config = dict(
    num_hidden_layers=11,
    hidden_size=192,
    num_attention_heads=6,
    num_key_value_heads=3,
    head_dim=32,
    intermediate_size=576,
    vocab_size=1940,
    hidden_act='relu',
    norm='rmsnorm',
    norm_place='pre',
    norm_eps=1e-06,
    positions='rope',
    rope_theta=1020.0,
    rope_fraction=0.5,
    qk_norm=True,
    attn_scale=0.393,
    bias='qkv',
    tie_word_embeddings=False,
    parallel_block=False,
    extras=['some layers without attention', 'shifted keys', 'gated attention', 'value embeddings', 'hashed n-gram embeddings', 'learned residual scales', 'skips across layers', 'capped logits'],
    init='normal',
    init_std_qkv=0.0243,
    init_std_o=0.0,
    init_std_up=0.0243,
    init_std_down=0.0,
    optimizer='ademamix',
    learning_rate=0.000505,
    beta1=0.9,
    weight_decay=0.32,
    lr_head=0.0045,
    warmup_steps=403,
    schedule='wsd',
    decay_fraction=0.683,
    decay_shape='pow',
    final_lr_fraction=0.0,
    batch_tokens=[8192, 16384, 24576],
    max_seq_len=512,
    doc_mask=False,
    train_tokens=81660000,
    max_steps=5580,
    dataset='wikipedia_en',
)
Each number is 500 + 25 x the weight over its row's rms, rounded and kept within 0 to 999. Layers, rows and columns count from 0. Numbers have three digits each. The size before them is the row's rms in percent of the matrix's.

# layer 2 attention output, 192x192, rms 0.0619, rows 0-191, columns 0-47
135:529494500517494433501497502512515483471470480480506472488480479468454504488494471513512492514513460450526535495426560532506500523487497500476564
124:489499526521516453490536500502516484511485522500549445474442495478494483517444499492508495517496495501505520498448482556503531498485478466524517
111:532444534537518498541490474494480461516498468521461526503540474500479450464527503518492492494541526513555481504511524460522537474454464516499481
126:535526450485490476467517532494496529511494520481524478490466494522489508513479514493492518489510510497490487489448490528486505500505508464515484
101:498477461475501524509496495486494504496491480523477522501540482516526504497519527517510511506487497453484512536528501500480477485482502482482489
109:507499487487499475489524510519515485513489509494521470483480509478498484504480504508506501512499500511520476484487524491539500483504489527491508
112:466521449447488570469520549523500499478529538535527511507492561525563492488491549519519532510483466512485491530544466525524526507511479496543475
126:523509502503498491506500519517504506499509501491524487514478508488497510475486497501495515499493506515505487493446512518521535522497474487526489
173:508516480513481544504444492486502484485517471464436572541564499539466511465572490526548495448543505513485504484539493446521470517497512530474481
135:523497503533486427490512471513524532476470502499521452485469486455479507513462481488484515526463471482506512497450539516488514514500473511490527
172:472491520514515429488567477519528500472470544516584398430411514433523462558402510470464487569435476512506501510469503535502501512517499502524517
156:518515509505490523507473481490491492495505487480459534509534498513479495492545477508517489486513508512488506488546496473501477494510514527485503
107:521513492497498510468479496472500507497484487486459521486538509516511517505524509513479494492520558492485541448465439530518540501520484412534509
082:534488486501488504513508490493469487491469462500466543523519499493459516480525482521501548483500510480500539518521514488486519476477506498469521
078:575480499465494469477502498547480500458450507493474505484505477453478493476481496542483513550515512492522497474505518485457478531514503509478520
090:478474503480489504547472458469475494479529470494469536501523545479504472525530487513509483500492438479499518514510532507469484528507506536487491
091:516504529497486474549490540519479494522506487549507485505498496489505507504507480501487505502512437464539527518501532504472456482503558511474520
084:481459477491522508492481464480508452506496465465457546519554476545461495496554493519565505466536522494506525473505483483506507501484502496504482
094:506503486550475520482481468468509533472516489538488501488520497492531506472502512546526459471502541497472537460510483484509510497522473509497514
111:478497530475488509488516512497494501547518530504533465498466546511536492487482494480478439517503481497495468524500488496524499490501518511505516
102:473514468511479520486487498501498495466523488516509497512511540488527516470505510525534501495482477504528493499505517488535499495460492552506512
085:493478466487484496469515480539493498468487515485540495513468532484494514468473497494555515536456453497490469533484488534503488516471503532523473
104:522552478450443508453506525512476539477486539514531478463472542465534472551454549510461501532477486530507456487509494498495474539510485513511456
105:487474533513522480494531479536498497516482533506546469477456492467507526511462501487478516520499532482545527464487495536513539485500506445537534
087:536521493554487501514503499492512502475485484465484533502501486489434490499514446497512508468521535515498501480510464500457535487510495480528475
102:476498517508503505543470492488473503514514466500474518514534502487498510461516501529503505492546496481525497509497511468449489458513517497462511
107:487544531524471503525483489505483540499510496506495502510506507495516485478490489504503476513469462533550532473517559466485487518514502538481490
071:499479533507519453490518495489516495513473523538520448471473473494521501557466509509478499525491498506487487517480490525484512451480490438535508
118:455513540522494505530491497507498501503557507503507500527500523503530505487494478486466482479503442541485518498512527494497476480562508536484504
094:449492491526507531486510529484450473485495522531524496489488526511541481506480536501482479499484530493513486496502512494520509504469472476510489
105:547526532518445480456525509498487480515480533539532456480434521483478501499467506492482511515509520486520509463475478531518486527508543490520518
096:516521493534473516508476492531486546487490492516493531504514491505488506486529510491474525508502511549492512487536521468530521502538499547513464
091:504523480507494554497471488494467498453487494472484517512530524508519523486497497515504467500469510536512505480504454517487513507526492487553465
099:489457502529503457516505524499505513512520472522505498532483466497476495495498458487520521507520509475510520532460479527542503488451501474497502
114:493562514505499487524515516519507564474474498516515475474474499459526465549479531529500540510513499510527461496482503522519510509550517481528513
089:529509522552467518484473479489515518478490484501474513493513506512477517506526480497503488465501495476525559501518510501487530494526476498524510
083:465537511486468554443466490482483521491521516473485511485506569526546537495504520517504423489481510528483466486492436511501528538512482479532477
096:480510482498507512508487495457513528535498507478476501488532466530520498554500508470482499474516527512487481516501452496516517515495478459534462
107:513515461501536460480531499504507496516474502471510475478471470478462464528493489516532553532524510502488501524487497509511497517511529494494503
084:523546487481493500474500525514466541499502525501511514504483504483503519495481522521476531481529538534485485484470465519482520457523481455526473
092:456511477466500535505490522504494511494533520502511506507505534512546525498494526500518490504474452529484461517507515507500492526520504510507494
088:529502477499524469513502524473511493516494475498493493514514480513485515512515484513496539512515483483467506518475511515537494499470478475489546
083:546537494507457552516479557523439512512508508525505519510483506541499508447510483487466493535497520545499495511521524488543533488518526517521485
075:461534524510510545532490527525528490487521515505510512501508514494532462496504553474523520502485471510515541508516524465476480516478481535492476
129:485511492483504524524472523462480535545531504520486493495509478558543496527511531495468433483502475486521536501483483524488506503490497470519517
122:488506536474509505493529522502520494518524529493544469490461524480509485523474489464495504495496489533505457522513475516525501524511508517537476
078:535495457472545501494489518496522492538487503493478546526535444522483485506521530483524552464535549474509467522480462493513502509484502462498500
091:473528526525464479524499540443460497467485497536529473487486521455530471508468517533466510494523461508500507507489496502514503492456453474533499
072:504468442509515494486474476483507487491511467463472536531523502516439514490532460486511519470503481461489514578498522500516511486461498495482484
092:493534482473527524475501515467468552525487498470473509507524465546515508497509498512485457510487510534475479486527477469486481466529485510503443
085:463469479490556518475507513529499465445516519499504508486519495488554475505470542525489536502489493507505492514529503478543518507487457517502491
123:530481487505484480506490499511530490467479492492500495490504511469504475534500539505505513503503547495457486472472451513517533527494456450525476
095:478533511490511519493486508509513506486524495504511497519510498502550497465507514514526501512479450505503447541495557496498486512500499547480494
088:479481493508562486516511515487515522543512493510524466498491467523527508521478500484475523522468475486530478504482518499485473497485525527490514
110:462533509472524502510531524503498514507508535495537468466466524476527484568468537474463538503503472522525492514488483528506492513488499484533483
101:520471521457509478469505516549517475526496501499479494494512458494499496476506507519502521524537511499553471495506491519494524469480526493519509
089:491507543510489529503478497495479533482501497520518488477492540506545528510508526509494452522494500507527522516527564479482482451523514525473513
081:450515497496518513546461472416508504527520465490458512517554485528501519538534482497510480465510492499499478518498467494512513523491480495527462
093:485481493547520504495488482504541473461487476504487500513522479490511495472484510516514507508480528482529501501503517469539521519480457513463518
107:504429471491520503517478514511529454527517474495479532550536478519477516456523492471527509494499495510487487513509503481531515483458475509502505
085:438482540513509479546502462512516501494530497513517492498512530453533495492480483490501496502484435451533531538483561503533506509485467541473527
100:538511473460500519504478495491530526526531482486490502528513499509483510480522495467512521500473474509519478501502533526506498540515474512518535
113:508501490478524483496517504519515498480487504486521471473483488457504491515479498518511518520494499508512485509499489514517495509502498508527498
081:481516543502501501523498486484466516522480511529500486483502502475524452533478520494438480529477495512507507486514507486506459492511531505490481
096:521453464504478474487494484508491500485454470509474516512523481495465493479517485513534528517496513471518454489505524453505498496514496530462520
097:492509533522524495527527487495512545541517518539531459477462495491517482540472504438451515502468505527503512540503520502491521461498493518502491
082:487493473496519509508503458484495540495496490506445535500553444496512472513520509515511525478492483480502517504508511465453518476517459503479499
104:478499500493545506562497487445515490521533499530531478514503499496522494535490502454474544477457482505513524521497528515480501525520480492526519
074:508474481457468512469495490514521542493515495512489521535511527529498541489526491504532519493517534484440454506509481508513490510555521491484521
098:498453513505526456517518442522527494522477484486495487511514487480481509468495478471507508535472470504488514522491538509493496514502499515468535
078:545454500551483472513525521560486487494463500570511484488476482476486481458485517497493478546487487439551512529493510504504534449454477477519514
102:458485526492492509506507489527426500523514528541531484491476515489540492496474506515487459530506465517519480537500509511475485465485550521498491
094:496495474492535495507506474461527534552480479485488488492518456558496520508510500484513459502465439477502512512507547501486450497470526525473531
086:552522521484504503504503498496511503523512493468498514499488488506463530499531468503521522456514540507498477499490471512472522485517480495517478
118:517530503472492496477508500487517511504503510475484492466513536490504443554505520527488477465523507508522513479521490464493482490498485516486467
098:480464523513563457523516462434527488528474476471483490482523446516487484550494470475441477502483493490508505524479507498492540482477463471507504
110:521506450505491474454504466566516476436451517492504481474500483447522456453467552547538496548485521493482496486507489482497515520477491487477496
079:516517549550433509503463522508481462486520502500500511496493522475491506494501483490520490488504524490551507496495514473517521493466478516495498
095:509542498511478511474506502530483500470492511505505511513494492485512486485484527529485556500508493532503527459522494485434472479519507492508488
096:480497494454518501499507527508554483490500477500503490517498521509486505499498511460493533519488505538478481481507491508560516517535519500511511
094:540463482480524473518504475505508475492472477515493499514511467471478463474502487532528525515502495491517526508498505500512488526482475519508498
093:505498520500543477481514532575543456445492495477500495503488504450485493493496493506523582523509509511479507473512483498540507540517482506475518
092:553492529494467479506476503530492477483509497489485512505493514480461538473521462522503489499539517536540504435509542487520496503500529542503503
097:479520529480500499481530504486515499506501530478541461459452549502515518544470511483474465497490470528480463508512505500502488515559505541503506
151:524532498496466552483467497488456494513516497504463549530536514530494510474543508550519488452549520560498490450531491462509482466507504527504479
091:498532497486477542488471518502509543530538498499497519532504550534514509497525488472514505483477473499531535504508531463493493492532516522460521
081:489536515490480494509479523478457520529494504477492508504497499509502503503491484520518471477547484505580456480479504501485494442478493479506496
098:516515490500515516534482518531513512514529483508489523528519498506495501469519484451485510497474481524528502534509507502538524539486494513526466
097:463484506478489490513532496527493517513506506513545484498463522474509515484472515468490495538484481471515490556476513502480491495493536494471509
122:497499506518550488511535509498490493526476505520520490501479439510494502486484496517500520498523449494497528542491524526468493456476509476497554
108:437499485528497501547498502514497527465542488545521492503494541473556483504490533515494486497506511521495514515492506515575549486488473489532537
101:513496508513482507510471483522474495491519490497484514505509518506488505474509483504482484489502509512553509486507510469508498528496491529510459
082:507491477478519544497513517497508478544540505495505530538487480548471524484519503455541522489496491486520500506511531504537534523490520511487541
078:515511510471476509494492544499473464551533509525511478507486526528507492485501476484487454494485499496500522500509527488539496460510524520475517
127:495476504493500492488520503512509471487506515530537483493466511477508499489487518484491500523485472488491503531498536533484475492486529504500532
091:492526489520466504501490509473481518510497497495494511512498468521492490499489489511484469472514464496511492499495483520466473509510535490516466
097:480479524492553488525507550496520479524532485477496521509503494519467533529529447483531514480538511486528521510487509523485512469466497486506498
110:541493489470482483457502464488491516516464501491473498499519498504491491495490496506477477509493463502521493529503507476465461505513512521477472
089:482504513478454476536471494480497500496544477499514493519496553478512507499494502497495454494492492498515500508475564466542459556510493570445508
085:458508521504481519532521499520471490445495504498518503479476546493499504506488523478451485527496456515514502502523511530487527490526472499540495
116:560488481485485543482452503506528494501518459491459534545552497515485519454556475505535509480505532516481498475532489474525513524503481510487502
105:535517515490521515500477491467515497520527487484449534521545492524471516509547440529533515442539565486456464475492469493525512516490501495496483
082:427491472483495490484508493453488518500521521492514489502508537517556504528487534507484472496485458514475498512501509502487460439490514510491492
103:482520519491500504525508501507493475512494494531487517509534519491509450504524522546489510488530508498490510495518490485528513483485514491503515
086:480496468500519502469525440497495462479460525491515477480492491485504505465466531525545495518498497497485481516508466512501495509459483491532485
080:508500471501519523483506494498491501459509492502508513472502523479508479499522532517521509502531523475503476516502463514531506523478487463526484
101:477505528493494530531481528473451519527503495495482528500510513526495523509527483490491456496510543536491460496501464509559538501508516483548479
084:499494502471466528527460510467477504510551458491475532552527529505495555477537480479473492481507528511500476483494533489496526506538519527474481
113:529480462495515478475514469491509515518463493465478515514530459524470512472495471501509499502489485506510471509509514491452485495523523510482493
109:514506491495501524509476486473537476513511489461455538510551478517475452543540499483497510454535525507483507497520456481494517523477451515521432
101:493510508497466522528451480440469529517523485510490502507521524514520544491514474502508463484475499471498479539487471507469500484512513474517486
103:475467537534498517533484513507514463489526494513509510532497511487505531492499464473509488485474522514507522442520475498502521470520501481524518
096:476479481524524520527491489490520485509522489490489532545515486536468520481536454466535543490490519502469537470513481509525519501450491494502510
072:464519542479474526522474526461520474497532497520521481476475539483553493546512504512506439497502513539541506454512508494534521498459470508531496
100:507527519491487545527439504464507527498535464478441556534550529522495520513561481538511497460534537502483531471510474491520521494502476485515512
087:546513514411509497489504537495510486572514504509517483523497484513488522508513488464477550507511504476511469518497489521509479470449518482538492
100:479513490448511504502492533490509493509507501498506485492515524492542515521493530485459482504489533528480448491497463497533509499506527474533466
089:491533522529486518495481524486514467472504531443490503488506525503500475536489482499492491481515503559485531450516477509498518469528494479555483
082:520453487536520439534513479488483510521473479532493481502493465489488510484499472510517530503512509448524515535439507533503482501454501463498511
096:499511495467474535490473512472484498523507500492462537521537512533499497525530505497474478482502514546507471459517468469514503465484503502513458
100:492515479517526513444503455487480484472477493458476543510532508511459514486512481522512504481506525531465540493516499490520494479503489514470506
096:527498482513507454448531503532510469467465518496515477479472488478475485500484496535491532521531528526483474463507484499495487488512531501496510
071:526495465483523489509496501473535499469503517503519500495495494477505479542497499534571548470503480467526511545479542518499491506454474497506511
088:515496492533497483523492517511488504493505490540518482488488480506497514497491521511489466484525478484523461496498515496501470531472532529475514
103:532489494475502501506478509480503471536514473477474524519529476515481497509540494507533523482534546464497493491506466507511533518476474486513486
106:504507516493491505545497501513486507529532483519521504526487489492493494462499491493503468498526483498519503508516561477493489486511540533472513
102:478467565515540496554507475472541470540525478472521493492490467496483513529511464463491480478491517525509513475490504522496549492508478483543534
133:564501469500481475471520463543520551522470498502512499533479445510444537429483481458500540533464509530529494490517512478433490496519510520495477
081:491497543508515504508494535576490502483505516505526494508476499503510508472484488483487509547481496485562486488499492494525538508465461496513488
090:518448487517547505534495472486511486504495450502467511514531466504467521468531467514547494488511511464500528560495532515515513489512508491489544
105:512550481489492521502506514466493538518509519500506501493498488520499465534509510486492490492509560561458489479499446511527502457486489467542485
078:538526513502483473510495461491507482525495497479476502477510495484474467539509478531471478464552543552458511473506471483486488516533511492511470
092:504474412485533475476511526525490499497466483508498484509506452566479521475502486500517555552484472505453479528472496536485544483500480457525530
126:489482506493493486476509491497522499516497520477514496501494506504487492521497496487493500482501501503525485497503510483453485507488517503496472
110:499531531461494532470494517500497492510498531477504511485504531497502494530507507524494521479543515545492474475523492495504488505514504514511476
125:482462508510497477484503484508486509486478509508496492480502498498506482501476505496471474514481504500515473501502478495461499513547522506506451
099:529497479493498492503508483511508513537481509500468515505520466521486489518524499495470530508507494480503546481509502484467518491478487500497515
088:492537508497485520482505489504484506474472537487518511504486496496515454481475507508489514521479494571474497486541499478527467484531490502497453
087:534508449525507486494520503498481526508468505501507490495489460542461520487501476487521535518477540485461484483498476512513517479479478493528489
083:474487533509459507527521524526441501502514518528535499508444525498478493462482473491460481529493462477549513493484558526474498477506523530505533
103:483463503501494476480503484519515432442479506506506488471495559452504515502480522518491505536500460487504494506494495501470480513503478530505520
091:485545468523491520516492488486509510499501488481480532524513502519490504511532498517531498465510528542450509478500447508529517463495471465525490
121:548498473461484476444548501512504513523471526473512484480467480496453495508473483490506525526487525496522460486491476525456475509486529493519484
100:528544524498458524500469509519485477461492502485475505502509534477505471470516505540506467497532505483507478503503496478512487520511534497468500
100:511556465462476528505496531512528511489513506497513504532491532512513504498504516490492536497477515505434470509509466501491492544517507518480470
109:518510510515475518524479516497440499513511510497492525491502497523481495500534486510519461488538540454514530488488522508545522494450495485500519
109:505465506514502485476517476507507513506476499510497493494512495491492507497498501499514515516493533485469489469511467480502485486518511513485503
083:461509532439535505522534505549503494519528551544558483503467508474552461484473547461450535553493540559523454491521497506519522490516507503538466
097:495501513503506502466521457494491463509475529497523489475489491488507480514474523492492493498478517530436469471510410524465521501508456486547438
100:516471511481531466509528508530520469489467497518529459478480493450508498504473540494517519535472515481499501526469473533484510537492509467518515
074:497477468472519466516528555493535486503517474521507502529491510505451529510514491475528556487516468512433470498470466542518502500491508489497537
091:526532461481443544479471532522499485470530518461491547509495544497486502485528545494524541469532511521482429475496479497533493486487505527526462
104:504471476515546471492517466492496476499457485484484499505519450497496490475480493547508495508513506494489481489480473525491492485511506458494507
099:514504517485484477490516522515540508524512495512523487522474505504472508507479494425420505522467494506498499507493496513518500515501513490491502
101:473503482481538499524516509498505562490528487527530481498487499498540513521492517486484531520472455525485518480508497516509512487538441531505557
084:501494459510511508472482503474500516490504485486471533523542481550488505491535490494488497467530523524503517497523466477520517474487440502506468
081:511497505484488549511488533492524471530546494458489521538505515530477531442526491454517500471519517504478428543499490502524515517478510512500450
109:544514483467500497476523511519493519500481515501510496488482487481484482497492521505525511536486553491486469505490475501528527456486512457510497
106:496487502514500474524508475513449481509488505507501507518492490490479525450483465513492507531519483521518533517511549480503482493518545526469530
110:485468473532492483514508491491508544506525485551503500531493483519495540450503499471521517504474466462502491522489522502487487524504502539480517
099:510478502534505473492529483486505535536509515524541444480453483515501505490459475445479459541443463474510508520493523512506486509508482546484534
110:495443498472534450509531508514498481515477498531508475481481475490498497503480499515472521538509488505511493510491503514488480507493534497525517
092:479520537521479492479514482514509521528511529503517471472473495517509491523479503448461468502501481510536508455499476498476485466517519510519526
099:498510528494494500523485498482488532508486481501461521497527496504493505525521497516492526481537505508474472512491464511499487519487507486512481
079:457486507454497510478491521522522478500539504510495528536518540494531490494523550478470510512496513533445479491518487488542503539492489512502462
126:519551503501464533475486510467507505524501513466473521499511489523490474540516517507519500444527514529502507489519493469497479498493485511491461
075:515505503498475484511495517539468479445514489519527493491486552419509455485494495536513511518519522509484494471479497510567531470535477499508514
092:486506497499486540532458524483460499458528478487463549517532567509504513497555511528481474471535497493524512502529537482483491461503495508498481
112:504520523491516555468525502549519502494490536492511512503503506524518515465496514461475522511470497538506482480539449516458543476509500467546486
102:477486486477489499493507478445478539545514514489492499480493491523503498559505510479475479486505494456561509524465524517492490471478498478511532
112:489505502515532492533500486483499488503484481472481493487520484500506513520506488514515510485509517504492506505468439517515535505491493453523468
083:545505488486537522475484528507504503506509510492479519517521511535514517478520525523493508463524492507514537485513501498477455523516506515491498
082:476522538504478526513462478460466468508535506506481528518513503498501483489522496517509494455552468499537510535511506502449473494468509507512477
099:484472476504518503550498489471480522520518498548527482511507504519535508498497524487493489509476476473502516530486511517545493527499490522503514
100:516449508521507499498505494539505489516517500488497517513480491530455544479514478467522472487502497483511524505508537486516507509500504520465517
097:487529460460511513501518525481505512526499516489519490499493505528527520528493517495518550477501477513488489507501518492480486463482505484501523
101:484449518502528469481542513532470481509490526500540465485469505509504512461456486487480480541490510494465483483498474496487501469516508508488519
084:467530527500467527479484496449450487509504508515484506496502508491523493501502511531492449496526451499519576482534532463453461466505499502479512
097:505513476495465489497483454477511488494492487469449510513538501504507513516522473525510464481506543535459428481528460465503512490522486509507420
102:505532458498505518449509526540501495474463550507495505490497497517522471504484563515507520493484493541480492494530475489499512503468453486520490
082:444487511502530528542469484463497490530528473491450533508563486537526490537556516493484459464539486522500496537503527481467507493539482498513479
087:495517531481488513487485494478470527504524517492505499505499511505503511510480464524496487478501514550471474451503450497498525456546495491557484
086:481490518519502491504510530504539501502501485530516460486487507520531540517492495449478461531430456482505503503497497497501492492518528516502484
108:497512515506478510514505501508516505510517505540545473517463526483511508497482515464503518503464510517522518474493485549497498511491507481565493
089:496468531472521480507511510531520467546484501482502507531498483498472512464493442473511488549493487485482462496479496522501502541484512479506504
080:475503485510475485486495468506490494445488496477486483466520559454555462526499551564523461482504514487504488512472480493508481508523528505503492
103:480464503539496508533500494457461521548518489565490495491513460543525504540515516484470472480507517491518528465499485504487512449504497478528498
107:523543521454479539474465523497531462502545514479488508517522543506503501502523510492503510451522492500493483532510509491506494526472486531487491
087:484552495465495530489510536497541483504544528456546486504471544486525482516490519465522495493477486553519476484531502473530488547497495561518459
112:470558507485475514516488528483485537508526522535529485478498520498542473537492536487440503502491483538516507487502514511548508500474470507528517
093:513499502540487498524483485491502528519503486508481509522525463501492513483502477491503514492501533478487527475482467510512529492480451456522524
098:514514495497478502505513550546481509473520513500536497505463566457509518479489492487533533517485478517502505489503547493515469478544513540475540